{
  "num_key_value_heads": 12,
  "norm_eps": 1e-05,
  "qk_norm": false,
  "parallel_block": false,
  "learning_rate": 0.00583,
  "weight_decay": 0.0
}
Each number is 50 + 12 x the weight over its row's rms, rounded and kept within 0 to 99. Layers, rows and columns count from 0. The size before them is the row's rms in percent of the matrix's.

# layer 4 MLP gate, 1536x768, rms 0.067, rows 877-913, columns 320-383
104:65 62 63 49 59 19 49 38 68 61 41 31 33 59 36 46 59 50 59 50 44 64 47 50 30 66 46 84 53 50 41 65 54 26 72 53 43 46 46 70 27 78 47 45 76 53 60 60 37 63 44 48 50 60 33 36 34 35 48 62 58 70 46 38
093:45 39 63 47 49 49 61 75 57 53 74 35 60 35 42 57 33 34 55 68 57 41 50 65 64 60 20 57 56 54 60 68 46 57 52 25 70 52 39 73 73 55 29 71 35 75 45 33 26 54 30 47 57 28 39 54 72 28 52 43 51 64 55 65
103:42 49 34 59 68 39 61 54 56 47 60 50 64 37 54 54 45 53 47 65 36 41 32 35 51 54 40 52 54 59 55 48 53 47 42 39 46 39 46 46 50 68 39 55 58 53 37 33 52 44 74 58 57 55 35 66 66 45 68 40 32 36 50 46
091:50 58 67 36 72 51 55 38 47 62 61 45 58 49 32 49 60 58 31 38 41 38 38 44 36 42 34 52 29 40 60 47 61 59 49 48 53 55 58 62 49 69 23 59 74 45 52 38 74 60 70 35 41 57 48 56 26 60 51 66 59 36 60 33
100:22 61 72 38 37 52 58 51 54 47 47 41 44 32 42 42 74 48 64 33 74 40 44 41 67 49 74 45 42 60 52 49 60 53 51 60 43 43 50 60 64 58 58 60 45 46 58 69 47 48 34 27 40 62 66 50 68 65 42 60 26 54 68 42
089:58 49 54 46 43 26 40 62 48 60 50 53 23 41 59 47 58 66 30 61 29 37 46 38 59 70 52 63 44 44 43 63 41 90 56 31 56 62 48 65 72 60 37 50 59 77 48 35 64 53 69 43 53 71 49 41 49 41 45 25 48 54 38 76
105:40 52 45 44 42 48 36 49 54 42 72 43 50 45 47 38 74 56 42 33 54 58 43 46 41 49 55 56 45 40 48 45 57 44 80 53 55 54 49 37 64 54 37 58 51 50 43 46 40 52 20 50 47 65 56 53 28 63 33 67 28 57 49 39
098:56 35 60 58 50 40 45 57 52 54 47 48 72 65 62 42 56 23 52 59 39 48 59 57 40 61 34 67 42 34 59 56 44 51 47 24 31 49 49 40 69 63 43 70 55 57 46 54 52 56 40 56 49 65 57 44 47 47 48 24 36 63 46 37
093:48 57 57 51 47 42 59 46 53 69 44 55 56 43 48 48 30 63 47 45 66 22 42 44 46 40 32 34 53 57 55 52 41 73 43 48 34 62 77 54 65 39 59 38 48 34 45 54 45 59 66 54 44 23 50 51 43 57 55 49 45 56 36 39
093:52 50 45 57 51 23 42 61 41 33 52 47 43 55 51 37 51 36 60 55 49 64 53 45 52 27 48 57 48 40 58 54 63 62 58 65 58 58 41 58 49 57 66 47 46 67 53 61 40 72 48 47 30 54 49 47 58 53 65 58 39 41 53 55
100:39 56 61 76 54 28 32 29 38 67 42 49 27 60 65 45 61 49 49 62 57 26 30 66 53 48 37 37 46 39 49 60 61 37 61 48 60 50 56 40 25 63 46 37 33 47 62 49 63 43 50 70 51 44 25 38 54 67 41 44 48 60 52 56
102:69 47 40 55 60 38 44 45 43 49 47 50 41 54 48 30 54 52 37 25 51 50 34 47 21 28 42 62 75 65 52 40 49 48 61 44 49 41 58 38 35 64 68 76 54 44 47 45 41 62 35 59 68 59 40 42 44 30 37 37 47 32 75 48
090:78 36 41 51 50 37 80 38 59 53 59 50 61 31 58 43 47 57 57 53 47 48 50 62 42 41 37 48 43 57 49 36 55 58 53 40 63 33 27 72 53 69 53 49 59 47 47 51 42 40 66 63 50 44 44 31 53 54 47 63 47 43 46 71
084:73 43 62 54 36 55 49 60 53 54 34 50 55 71 47 53 46 64 59 50 59 23 56 61 60 41 58 49 37 46 45 46 59 59 40 31 64 30 79 47 57 33 83 39 63 38 56 59 41 68 46 35 57 47 69 44 60 46 46 60 63 43 43 69
100:45 61 48 59 45 67 50 51 66 52 39 63 58 42 41 62 50 41 51 47 33 34 57 40 50 67 47 54 28 50 52 56 46 49 33 48 64 41 49 44 73 66 41 41 74 38 48 60 46 56 42 49 46 27 57 50 46 57 47 42 63 53 63 50
108:41 62 43 48 38 48 50 73 31 61 38 45 44 40 42 21 68 48 66 35 52 27 62 48 51 38 69 52 42 49 56 36 40 50 66 63 37 48 57 71 39 45 55 52 79 53 27 42 48 36 52 52 53 45 39 52 47 73 38 68 47 59 56 49
104:57 47 47 43 36 51 57 58 61 76 56 66 39 35 57 62 46 55 53 55 38 68 31 47 76 31 70 42 64 24 57 60 47 60 45 48 34 64 74 41 58 70 36 54 68 53 37 40 50 45 46 50 27 53 62 43 75 67 53 54 30 53 70 38
094:34 46 48 32 72 52 24 53 45 51 55 47 46 40 43 42 56 52 68 77 45 54 49 66 36 54 35 37 45 55 59 62 40 60 55 68 66 39 27 55 57 62 67 66 41 51 49 47 67 30 46 53 42 61 30 51 55 46 55 52 34 48 50 77
103:56 64 44 43 49 42 38 63 52 53 37 34 25 61 47 57 57 55 41 39 42 55 46 49 54 49 52 62 57 62 66 65 53 38 43 62 40 51 48 55 42 55 58 59 42 57 55 64 48 40 47 60 49 63 47 45 50 33 35 47 34 54 76 53
099:46 39 45 45 47 38 77 69 59 33 45 43 61 36 36 45 49 63 38 46 48 44 46 50 60 47 37 45 39 55 65 33 54 72 49 56 66 63 68 60 85 43 56 50 24 63 43 50 38 37 57 47 38 64 40 54 61 31 53 56 48 50 54 30
095:41 55 51 59 64 44 49 43 43 51 58 65 65 60 58 68 58 53 47 58 58 50 51 49 56 35 52 50 63 28 44 49 38 72 49 51 55 49 57 38 45 47 29 42 37 33 57 49 71 51 57 47 63 50 53 55 53 63 50 37 54 39 73 56
102:26 34 34 71 49 46 28 42 71 60 61 43 59 43 53 26 42 66 47 36 56 30 54 55 41 57 52 39 43 45 29 51 57 59 54 69 54 48 43 29 47 49 34 46 41 61 36 43 29 46 61 54 47 67 40 38 39 64 62 39 53 32 46 45
098:45 39 54 39 47 59 50 48 53 36 58 81 42 24 47 39 61 55 40 48 40 45 54 47 73 62 41 63 60 67 44 61 54 56 76 53 58 40 53 56 58 49 69 51 34 52 33 51 63 40 35 62 45 25 74 50 60 51 57 44 36 39 76 53
088:49 47 48 55 58 50 42 70 33 56 68 51 63 54 56 67 38 28 49 47 36 58 46 76 48 52 56 77 43 62 48 45 57 47 56 53 46 62 57 41 59 66 64 64 71 21 48 50 39 53 60 54 53 50 42 35 75 36 20 59 61 58 37 40
109:60 41 37 57 46 54 48 60 57 44 32 53 55 51 51 47 30 62 46 56 69 64 45 38 58 37 36 48 37 17 58 37 36 41 64 63 58 44 56 41 37 68 49 39 34 43 53 52 36 34 55 49 65 34 46 43 62 35 45 48 46 58 71 30
090:33 63 28 66 51 28 30 37 53 58 25 49 53 32 41 51 49 64 44 32 44 67 32 23 39 36 43 54 20 45 73 58 46 21 60 49 44 64 27 37 41 32 34 48 38 28 53 46 47 56 50 62 39 49 60 60 35 34 52 57 65 47 44 42
104:73 45 56 60 44 39 61 57 61 39 41 44 69 41 36 62 37 46 54 56 67 67 54 51 42 50 11 30 43 46 46 45 49 42 37 40 27 54 52 33 38 52 51 70 64 52 45 67 65 56 46 64 33 38 37 75 58 32 47 69 41 41 36 56
086:39 34 37 36 56 56 52 33 29 52 56 58 58 70 59 27 55 64 21 54 47 59 64 58 62 55 53 67 25 32 54 39 42 51 41 74 40 63 62 50 54 52 38 36 74 53 53 55 48 67 61 61 55 29 63 66 73 41 51 48 43 50 52 54
105:56 33 53 42 49 82 56 35 51 43 42 56 52 44 37 53 45 48 27 40 58 54 52 53 38 37 38 55 57 50 40 47 46 50 47 44 59 53 45 47 55 59 43 45 58 63 84 54 47 35 67 51 54 54 44 51 64 62 47 40 75 41 46 49
098:62 59 57 42 51 47 56 33 47 45 60 61 56 32 53 54 70 67 52 12 44 29 58 56 63 57 37 58 36 59 64 16 36 34 87 43 50 25 64 23 37 46 42 26 51 47 46 49 46 53 41 70 70 34 32 56 43 44 52 54 41 30 63 65
101:64 50 41 31 48 30 55 58 44 73 93 70 79 51 48 56 60 51 27 27 56 49 57 53 43 55 34 47 64 61 53 46 70 36 49 67 29 37 39 41 37 37 49 29 68 35 53 68 45 60 65 46 35 40 58 62 53 36 67 46 37 76 61 50
099:52 58 62 60 57 49 29 53 48 60 42 62 61 44 60 66 66 64 44 49 67 35 57 61 36 55 49 71 47 65 30 33 76 67 41 65 69 51 29 57 47 40 54 35 50 42 36 49 53 52 56 52 40 83 54 38 54 32 31 63 65 39 61 62
103:19 46 37 48 58 58 68 40 34 44 46 51 61 49 72 26 49 35 52 56 36 35 35 79 42 50 33 38 36 72 48 57 39 45 60 38 35 62 62 43 50 52 61 57 38 64 64 54 57 66 61 52 65 54 58 43 48 35 60 39 60 60 47 58
104:49 38 48 32 57 55 43 37 48 37 39 47 44 60 51 59 54 52 32 52 40 55 60 75 44 34 45 38 60 48 66 63 46 32 48 63 52 34 58 38 54 44 53 73 38 33 50 34 43 52 55 41 48 45 41 56 45 55 34 40 59 69 54 89
094:45 50 45 54 54 27 38 44 79 38 53 54 64 52 57 49 61 23 46 51 47 44 46 61 70 15 77 26 39 67 56 49 61 59 43 39 48 53 41 50 25 59 46 54 47 70 42 55 36 39 49 51 52 55 56 82 54 50 52 67 57 41 35 33
097:57 51 42 62 38 38 69 46 57 50 63 46 59 48 44 40 59 44 41 41 28 43 54 64 49 64 39 56 74 45 62 51 41 44 67 48 51 54 58 51 63 56 52 32 32 45 53 57 45 37 56 47 48 52 49 51 48 72 48 39 46 67 40 61
100:44 45 42 53 32 58 33 42 55 41 53 56 59 51 42 51 48 50 53 47 52 51 41 78 38 40 51 45 36 41 48 40 46 67 48 57 48 47 57 37 42 67 67 48 67 38 35 68 24 32 36 56 51 49 63 58 56 37 37 56 63 66 50 64
# layer 4 MLP up, 1536x768, rms 0.0695, rows 877-912, columns 320-383
109:62 38 46 75 54 44 67 48 66 41 47 37 37 57 44 41 64 30 58 47 56 45 71 58 43 53 54 51 46 51 64 69 52 50 54 31 23 44 32 68 24 33 57 56 61 34 57 58 37 36 56 53 72 28 34 43 52 18 33 48 47 49 70 46
088:54 45 28 47 45 38 58 42 35 40 40 53 49 46 55 47 46 42 57 70 76 50 65 42 60 47 36 61 34 63 49 51 38 50 78 43 46 56 50 51 45 48 34 50 36 65 53 39 58 50 33 35 60 43 40 48 64 50 52 67 57 54 41 49
109:57 49 58 49 53 58 45 59 54 40 37 33 42 49 50 62 40 57 32 50 35 34 48 54 45 25 50 46 52 30 43 60 45 62 34 51 71 35 49 56 64 42 75 53 55 43 74 23 48 69 63 45 55 44 42 60 56 48 55 37 55 34 64 33
089:58 22 53 49 53 55 31 60 68 42 61 55 44 44 60 42 49 36 54 55 30 30 43 50 54 52 69 49 55 59 64 70 64 64 51 69 39 50 42 45 37 56 52 52 57 62 45 65 47 44 49 38 34 47 45 41 62 36 53 45 29 47 49 74
100:51 60 69 28 54 36 45 49 39 54 48 36 41 50 52 68 53 52 68 47 62 37 39 47 41 44 48 51 47 53 39 42 49 48 63 69 39 42 54 43 54 40 48 63 24 43 54 72 40 65 53 39 37 43 54 36 61 74 39 42 47 55 62 35
090:70 56 24 53 39 64 29 65 38 45 47 55 39 34 31 72 68 52 49 71 40 69 57 43 46 64 39 52 61 40 55 57 58 50 76 35 65 26 44 42 52 51 49 54 48 40 62 34 67 47 63 25 51 38 52 28 53 50 39 35 65 52 50 44
106:29 31 44 55 59 57 51 53 63 64 43 30 48 33 71 65 34 42 40 46 57 40 55 69 45 38 14 52 58 49 46 37 45 73 48 46 47 75 32 58 47 51 43 50 32 47 53 49 70 42 44 36 59 29 37 47 37 38 64 40 64 26 66 62
095:53 35 43 40 81 54 34 74 63 41 60 66 29 47 48 58 23 63 50 28 59 46 45 68 47 51 52 51 69 28 41 52 70 45 52 81 60 38 63 42 36 45 65 33 52 44 28 57 31 39 73 60 69 45 47 49 47 48 56 55 57 31 42 61
093:52 51 47 59 59 44 39 66 48 56 32 58 54 46 54 75 50 61 33 22 61 43 66 30 40 22 53 26 36 76 44 70 55 54 53 46 55 58 57 50 37 49 39 53 32 50 38 61 50 34 60 49 44 55 54 35 70 52 42 43 57 62 43 48
091:54 52 42 38 59 43 50 48 61 52 34 48 65 47 58 44 39 60 50 41 61 60 40 40 49 49 56 51 48 52 41 33 33 28 50 34 38 49 50 44 41 54 46 73 60 30 23 49 41 40 50 41 54 46 32 33 58 71 55 45 58 61 60 42
103:49 55 60 55 43 31 51 61 55 56 64 41 58 47 49 42 55 59 55 38 44 66 39 45 67 69 63 57 61 50 64 56 77 66 42 63 53 66 41 51 37 37 51 28 36 54 55 50 33 39 72 27 40 57 54 81 42 41 69 54 60 62 58 48
101:67 58 55 52 59 42 32 57 23 34 60 60 42 63 47 44 60 35 40 41 58 35 36 49 54 46 60 48 58 57 43 45 66 47 20 68 34 45 70 51 42 38 67 39 44 41 69 55 39 41 33 76 48 51 55 38 52 05 52 47 44 23 42 48
091:41 32 46 58 41 32 43 66 46 46 46 41 38 57 59 31 41 40 60 67 41 50 31 42 60 56 42 29 66 39 55 79 51 52 33 60 02 49 50 55 55 60 47 43 63 39 36 49 54 65 55 56 72 30 62 33 49 46 62 45 39 57 49 50
094:53 40 56 36 46 51 68 54 64 50 65 64 54 49 67 34 38 50 55 47 59 58 42 54 73 28 37 70 64 58 38 56 63 53 41 39 36 39 62 58 28 33 55 38 47 28 66 48 58 63 58 40 69 49 35 60 54 55 63 50 60 45 35 39
102:64 28 44 51 56 46 66 26 46 56 57 66 80 46 41 58 35 49 35 71 40 60 51 43 74 59 25 65 72 61 39 60 23 27 42 52 66 46 49 42 54 56 56 66 61 55 54 58 48 35 41 57 33 63 56 50 50 42 33 44 64 64 65 47
107:50 40 66 60 48 36 49 46 51 21 55 45 48 50 57 64 49 36 39 56 57 56 61 43 58 52 67 51 64 37 56 73 62 49 55 53 62 62 63 37 63 74 32 50 57 55 72 53 59 46 50 32 33 46 72 32 46 29 58 44 69 32 65 58
107:50 33 66 46 58 57 45 56 33 30 73 42 58 65 43 56 43 57 46 25 55 51 54 34 56 54 36 31 33 55 56 45 59 30 47 49 28 36 35 49 78 53 49 60 64 45 58 24 72 40 53 75 48 71 65 39 51 50 37 54 44 43 35 69
096:51 46 62 36 50 37 25 39 51 31 50 71 63 30 42 42 54 32 46 42 46 49 59 52 55 53 49 43 55 48 55 68 58 43 62 54 45 63 44 43 54 64 23 40 54 75 71 51 38 54 55 57 54 57 54 49 45 74 57 30 62 38 37 58
103:46 70 49 44 44 57 67 37 56 33 21 33 68 64 64 63 59 38 50 51 54 57 48 37 52 49 47 23 33 54 54 52 38 39 50 29 41 72 49 33 52 72 51 40 55 68 57 69 53 77 55 57 45 41 60 46 44 41 35 54 55 58 38 51
095:36 34 66 68 56 42 46 59 50 50 51 62 49 39 58 56 22 34 46 68 40 67 47 62 52 42 39 61 48 57 73 53 21 46 55 58 33 49 37 33 47 55 44 46 36 42 62 43 53 61 40 41 55 62 50 49 74 54 50 44 50 51 57 34
096:64 55 51 21 40 44 25 37 56 53 60 39 45 71 46 50 63 56 36 46 53 55 39 53 41 45 41 63 55 49 46 45 35 56 40 43 56 37 66 58 70 33 67 58 54 52 37 49 76 53 53 62 51 53 49 51 46 47 26 57 48 48 34 46
103:41 56 73 46 68 43 35 48 37 41 45 50 46 55 65 46 73 51 68 59 40 46 42 46 36 58 42 49 45 51 40 55 46 50 63 41 50 61 26 78 42 55 34 51 27 38 35 46 51 43 52 52 59 41 59 52 55 49 49 28 50 61 72 46
101:69 53 73 58 46 18 37 31 42 59 37 63 54 33 66 52 76 62 52 53 55 53 46 65 36 52 67 41 49 51 48 73 70 51 43 56 60 71 30 70 36 42 41 53 57 54 52 33 54 61 62 37 50 62 54 47 43 46 43 44 50 56 45 29
091:31 38 49 49 28 69 42 71 41 50 32 48 41 37 43 57 69 38 55 44 40 44 76 66 50 40 36 42 70 41 58 45 68 20 46 52 51 37 55 46 36 68 36 51 50 39 50 60 56 59 63 55 36 51 60 27 54 63 60 21 54 68 34 23
106:47 69 47 65 29 53 53 46 35 57 50 47 28 29 46 50 24 43 55 35 58 76 36 49 35 47 24 52 52 45 67 43 43 38 60 52 51 48 70 45 35 59 42 31 44 51 45 80 41 62 45 64 62 30 63 27 57 56 57 41 40 51 43 36
092:49 50 42 63 48 48 62 55 49 68 60 63 68 33 62 50 67 59 74 59 36 40 44 37 48 67 46 45 36 41 42 29 51 28 40 57 22 55 48 45 47 54 54 46 46 36 38 54 49 68 33 61 62 40 41 41 35 39 60 52 60 79 80 65
104:51 49 50 54 33 56 44 43 37 30 30 54 46 44 42 37 63 55 44 38 55 33 68 30 66 49 38 68 53 62 62 45 48 74 76 26 69 41 47 44 46 69 53 27 45 53 50 61 52 51 63 52 57 61 69 12 37 69 55 26 53 74 62 40
087:50 38 42 48 62 59 60 56 29 65 59 44 27 53 46 60 54 65 81 61 58 44 33 55 46 54 47 51 43 48 60 54 63 62 32 53 49 35 42 60 67 42 73 19 32 63 56 55 52 50 60 46 50 43 43 53 54 57 60 78 53 39 61 13
104:71 44 45 49 36 61 62 52 39 35 42 45 54 67 49 50 43 55 37 68 45 62 40 47 39 37 47 59 40 50 54 47 48 74 60 59 44 57 65 36 55 53 49 48 43 38 34 33 59 42 37 53 66 71 55 40 73 55 65 41 38 59 56 52
098:64 58 43 55 44 44 62 57 47 43 46 25 57 46 40 47 48 27 45 56 31 72 58 44 50 67 56 53 55 32 48 58 25 69 38 52 57 50 47 49 55 28 43 45 59 64 55 46 67 68 52 47 60 47 44 46 67 59 52 44 54 39 53 40
101:72 49 44 55 33 33 46 42 28 34 60 38 46 78 44 52 33 45 41 42 36 52 59 40 59 34 37 49 50 59 58 54 41 35 55 48 38 68 45 50 52 51 48 50 28 54 59 45 45 52 68 49 54 35 69 24 48 41 53 37 59 58 28 38
099:48 31 48 61 64 60 60 53 53 69 63 52 58 52 38 38 48 59 48 40 77 53 21 52 54 52 32 53 19 54 38 36 69 69 37 48 34 59 43 37 28 38 74 43 45 63 57 52 44 25 62 63 23 35 32 47 47 61 47 74 56 60 43 46
096:37 42 36 63 42 60 54 59 53 47 30 49 36 69 68 18 75 34 36 48 48 33 21 56 55 45 37 52 31 62 61 60 55 31 25 33 28 48 46 31 32 38 54 34 57 58 77 54 35 72 55 54 52 51 32 41 51 62 35 43 47 49 72 46
099:30 61 55 44 66 53 60 62 58 51 34 33 55 48 57 52 54 24 43 44 73 63 44 35 34 69 52 45 46 34 56 38 54 37 51 48 66 52 62 68 42 65 50 66 41 41 59 64 66 76 37 35 76 62 41 51 42 50 50 60 62 50 54 25
095:35 69 53 45 66 57 48 37 55 56 62 51 33 44 43 55 42 52 51 52 53 42 34 63 37 54 78 00 55 52 41 46 63 65 61 45 51 51 47 40 31 30 29 61 44 39 46 29 53 55 52 51 32 46 68 60 39 32 31 67 37 47 51 59
095:36 55 39 50 49 52 56 50 49 48 35 43 64 48 41 41 33 38 46 15 42 58 48 58 67 32 41 51 38 51 41 70 43 39 53 58 52 35 38 43 63 26 51 61 50 71 53 46 52 27 40 51 69 46 52 55 29 45 45 43 45 53 61 73
# layer 4 MLP down (transposed), 1536x768, rms 0.0464, rows 877-912, columns 320-383
110:70 27 57 59 55 66 36 27 72 57 39 55 47 56 66 36 38 21 32 59 36 49 49 42 60 54 57 44 51 69 74 58 28 20 64 51 67 29 34 20 46 55 50 76 42 63 61 62 73 54 48 40 58 47 63 38 76 58 48 52 48 53 49 48
092:46 57 57 45 45 68 53 36 73 44 70 40 49 50 46 29 31 47 63 50 59 46 36 48 65 52 24 49 36 41 40 72 54 48 30 50 32 45 69 41 58 44 77 46 47 51 48 61 42 42 50 68 38 45 62 47 60 49 59 61 45 66 52 35
104:47 51 62 65 39 59 49 47 55 45 63 68 26 59 43 80 51 61 67 56 50 49 63 56 53 52 64 48 66 55 51 54 47 60 72 48 62 41 60 50 69 43 31 52 45 32 27 34 50 63 36 48 60 49 59 39 54 49 44 47 59 40 77 30
091:58 67 66 62 45 51 42 34 59 40 64 44 26 38 72 51 36 81 30 60 70 46 58 42 46 40 49 71 50 37 52 45 44 48 32 45 41 45 79 32 47 52 42 44 40 32 58 42 61 41 32 37 50 56 69 46 39 39 45 36 67 54 45 46
104:52 67 53 40 40 66 54 65 48 60 36 54 28 48 45 49 45 55 61 65 29 43 62 63 42 62 43 37 43 38 63 46 58 54 41 43 53 53 44 48 72 74 57 30 45 58 45 46 71 59 54 43 61 52 41 34 38 64 53 36 61 41 24 46
093:51 46 59 45 58 47 40 41 45 54 66 62 53 54 81 38 42 45 70 46 39 36 51 35 57 43 66 35 54 55 35 49 47 32 49 56 52 49 60 61 53 54 62 64 45 35 44 50 43 66 62 25 57 52 53 38 41 43 71 37 56 53 41 67
101:65 59 42 47 55 48 59 65 58 50 62 51 39 55 64 62 63 42 45 60 79 49 38 38 53 39 40 50 47 52 63 72 46 39 64 35 64 27 51 58 33 45 62 56 89 42 38 45 48 36 43 36 60 61 61 75 64 56 63 38 42 61 81 63
100:40 48 65 54 56 57 31 78 46 40 46 37 51 53 64 41 45 64 50 56 44 32 39 50 62 47 61 48 57 55 50 57 31 50 51 25 63 44 35 39 58 34 55 50 47 67 34 50 37 55 57 62 56 53 43 59 63 26 40 71 54 62 47 60
094:56 61 68 57 49 53 42 36 52 49 46 56 59 58 41 65 51 47 51 65 60 62 61 51 58 63 62 56 41 27 45 43 60 67 22 64 49 63 47 65 40 52 60 47 64 71 28 55 46 51 42 71 54 55 42 54 47 62 54 63 38 45 46 49
107:62 58 48 36 53 38 55 48 30 49 60 31 44 56 23 46 61 55 56 61 68 55 73 27 37 54 50 47 30 54 57 62 53 36 70 49 69 67 62 39 57 32 58 43 67 53 48 37 56 70 45 81 37 57 60 57 70 29 35 48 51 47 39 49
101:44 39 46 61 47 60 59 45 35 76 54 42 43 42 76 58 39 42 38 58 47 39 43 67 38 34 52 53 57 53 44 52 54 50 49 41 30 35 36 37 47 50 53 54 36 38 22 72 49 48 59 42 56 38 71 53 43 60 54 34 36 52 37 54
099:51 44 64 38 61 39 67 63 39 35 56 63 35 74 49 47 42 50 52 53 49 49 35 50 43 59 55 50 56 46 25 41 66 92 52 52 42 64 44 44 50 32 35 76 62 41 59 39 55 58 48 54 54 61 61 40 60 71 41 65 64 58 68 51
095:36 50 45 62 34 50 62 58 40 52 50 34 46 24 61 48 70 52 47 44 60 42 68 51 48 42 47 55 64 64 48 33 48 57 26 68 78 42 50 52 43 56 69 30 56 62 41 81 50 52 38 66 47 33 56 31 53 53 32 45 62 60 42 38
096:38 50 47 48 41 60 36 60 29 70 54 47 48 36 42 48 73 64 70 78 62 59 64 38 48 36 76 42 38 40 53 44 57 28 45 46 66 36 37 63 57 76 40 59 36 64 49 39 59 48 41 52 35 30 29 56 49 61 49 60 53 66 45 52
103:57 59 56 41 77 45 59 54 54 35 56 61 31 55 62 59 62 71 43 51 39 38 53 53 30 76 70 63 39 59 51 55 78 52 36 56 52 55 43 53 43 62 32 61 51 77 42 59 59 58 57 49 43 40 68 53 63 38 60 55 56 18 08 49
109:47 52 55 35 42 35 56 55 45 41 39 46 45 41 23 68 70 58 43 51 46 53 32 71 38 42 46 51 55 69 35 34 61 42 45 59 71 46 54 40 68 49 54 39 40 31 57 65 19 48 57 57 38 66 69 21 38 66 56 68 40 42 36 61
102:48 44 45 53 38 49 54 53 70 70 50 48 61 38 47 38 70 67 56 59 72 56 51 69 36 45 41 73 68 71 42 52 56 60 67 59 80 42 71 73 39 40 32 45 46 59 58 58 33 42 61 55 47 32 31 54 19 56 59 66 57 67 52 20
095:34 43 57 39 40 61 44 45 55 60 36 31 50 53 38 57 44 62 57 43 49 37 63 39 45 41 51 69 45 62 37 59 43 46 37 44 64 38 56 52 49 46 63 47 58 62 27 60 67 45 39 52 41 52 52 52 61 72 31 39 67 56 54 68
103:52 24 61 51 42 57 49 40 38 46 58 60 54 33 42 46 56 36 38 65 42 43 37 50 68 87 36 54 50 49 41 64 68 72 62 46 40 36 47 59 51 62 45 40 60 55 66 38 51 58 24 57 53 56 47 51 56 50 60 44 48 39 57 51
099:51 77 40 67 35 59 42 57 38 30 33 23 47 50 43 62 54 53 48 50 62 30 47 49 33 63 97 63 63 33 51 58 66 51 68 56 42 42 50 47 48 30 62 38 52 43 43 68 31 33 66 53 55 40 57 49 46 63 27 69 46 39 42 53
097:71 52 48 77 36 50 46 36 62 53 43 56 44 33 46 51 53 14 53 45 53 64 55 45 48 67 55 50 63 57 46 59 54 53 54 49 54 52 49 37 56 27 26 36 57 48 56 43 53 59 36 48 35 56 41 36 38 60 41 65 30 43 40 43
100:55 45 78 60 27 45 65 47 62 45 60 45 37 64 34 46 63 73 54 50 11 73 64 40 53 58 43 35 44 31 43 78 53 75 55 50 51 53 59 56 42 52 44 37 38 43 42 65 63 58 36 45 69 65 73 49 65 50 64 75 34 44 53 26
101:58 46 43 42 58 44 78 47 49 73 31 58 58 69 56 57 59 48 67 53 52 62 40 48 55 47 60 46 62 49 62 49 51 46 66 61 36 42 37 52 77 44 30 53 43 58 48 51 69 53 43 58 56 76 51 48 35 52 57 46 42 47 65 42
099:80 51 60 55 71 50 63 60 46 51 35 66 42 63 54 50 32 74 44 37 57 58 51 63 56 62 42 48 72 40 64 48 50 48 53 40 23 54 63 40 81 53 66 39 63 57 31 41 42 51 33 53 68 48 53 66 28 68 33 54 53 79 99 44
111:40 51 35 39 61 55 51 77 48 66 39 40 56 41 46 48 34 38 64 67 30 49 43 49 32 49 42 54 62 71 50 45 48 49 56 46 72 45 47 51 59 44 58 42 75 49 56 62 33 53 43 37 63 54 39 28 51 38 43 53 52 53 65 54
098:61 40 40 44 46 31 57 32 39 42 52 50 24 52 44 44 51 68 58 48 45 35 57 39 39 53 63 46 37 57 48 60 26 45 44 46 57 79 68 46 63 48 60 35 43 66 55 35 69 39 44 44 36 49 52 63 25 41 55 83 32 32 44 33
102:54 44 69 45 62 56 20 41 65 65 67 54 46 59 52 50 64 51 34 56 55 41 60 45 49 53 53 53 47 56 41 40 57 57 55 45 40 53 47 74 51 57 42 79 29 51 52 33 41 50 52 68 64 56 41 18 53 52 43 59 54 23 39 38
087:64 57 53 59 46 50 33 45 30 53 55 71 69 64 52 43 40 46 50 44 58 54 50 49 48 59 60 35 43 42 65 40 53 59 28 27 66 52 40 33 53 68 58 55 58 73 61 31 21 60 42 40 47 43 46 54 59 47 64 19 72 58 55 62
102:52 53 57 65 52 54 45 58 54 55 53 50 47 64 45 47 61 38 71 52 45 47 59 44 46 62 54 54 68 70 61 57 61 39 56 73 57 49 23 71 47 50 42 40 63 53 64 48 53 45 69 48 37 39 54 41 56 29 49 53 37 59 48 76
100:41 70 42 38 45 63 54 61 45 53 39 46 51 61 62 46 47 52 44 52 60 32 61 37 39 48 71 38 56 58 60 50 52 51 21 57 43 36 54 44 64 46 50 39 62 55 62 43 55 43 51 67 60 31 60 43 42 47 48 48 55 42 50 52
099:51 38 36 33 52 48 52 43 36 59 43 70 66 60 17 45 60 60 51 49 58 47 76 49 56 43 67 58 46 36 43 46 55 48 69 58 23 57 73 53 46 45 66 35 45 43 49 61 37 51 44 38 40 71 33 44 55 50 52 57 52 34 52 12
103:45 71 33 34 52 55 67 61 45 56 50 56 55 58 81 57 52 53 41 50 48 50 61 48 50 62 46 34 51 40 50 42 41 63 48 72 51 47 46 37 57 29 55 38 56 45 54 41 63 61 72 56 59 36 47 49 38 60 38 40 40 29 46 41
100:61 47 71 37 45 60 58 61 32 53 39 40 63 60 82 35 45 50 57 38 48 31 55 37 88 33 38 22 51 61 32 61 54 58 46 66 49 44 61 54 50 41 37 48 55 57 28 67 49 44 59 40 28 31 61 24 57 47 80 68 35 57 57 44
100:39 54 72 50 53 54 52 59 40 74 38 64 35 27 44 43 55 43 37 43 65 59 57 30 71 87 65 42 26 55 39 41 40 43 58 39 63 52 46 30 47 48 52 60 50 38 28 57 59 54 37 43 65 64 45 48 69 44 47 38 63 38 51 57
093:50 64 51 42 44 37 81 55 46 50 49 43 57 70 46 47 50 58 42 34 60 36 35 46 48 57 38 75 54 60 44 55 34 39 49 42 50 63 44 23 57 64 49 54 53 53 51 45 22 49 53 67 70 59 49 43 42 56 29 49 44 70 56 52
096:41 33 27 58 32 61 69 55 51 68 59 91 38 49 77 45 52 47 64 59 63 56 59 73 45 70 57 37 68 54 55 41 61 63 33 41 56 46 49 67 49 58 54 72 52 46 47 37 62 48 10 40 43 39 58 58 31 37 46 58 49 52 70 53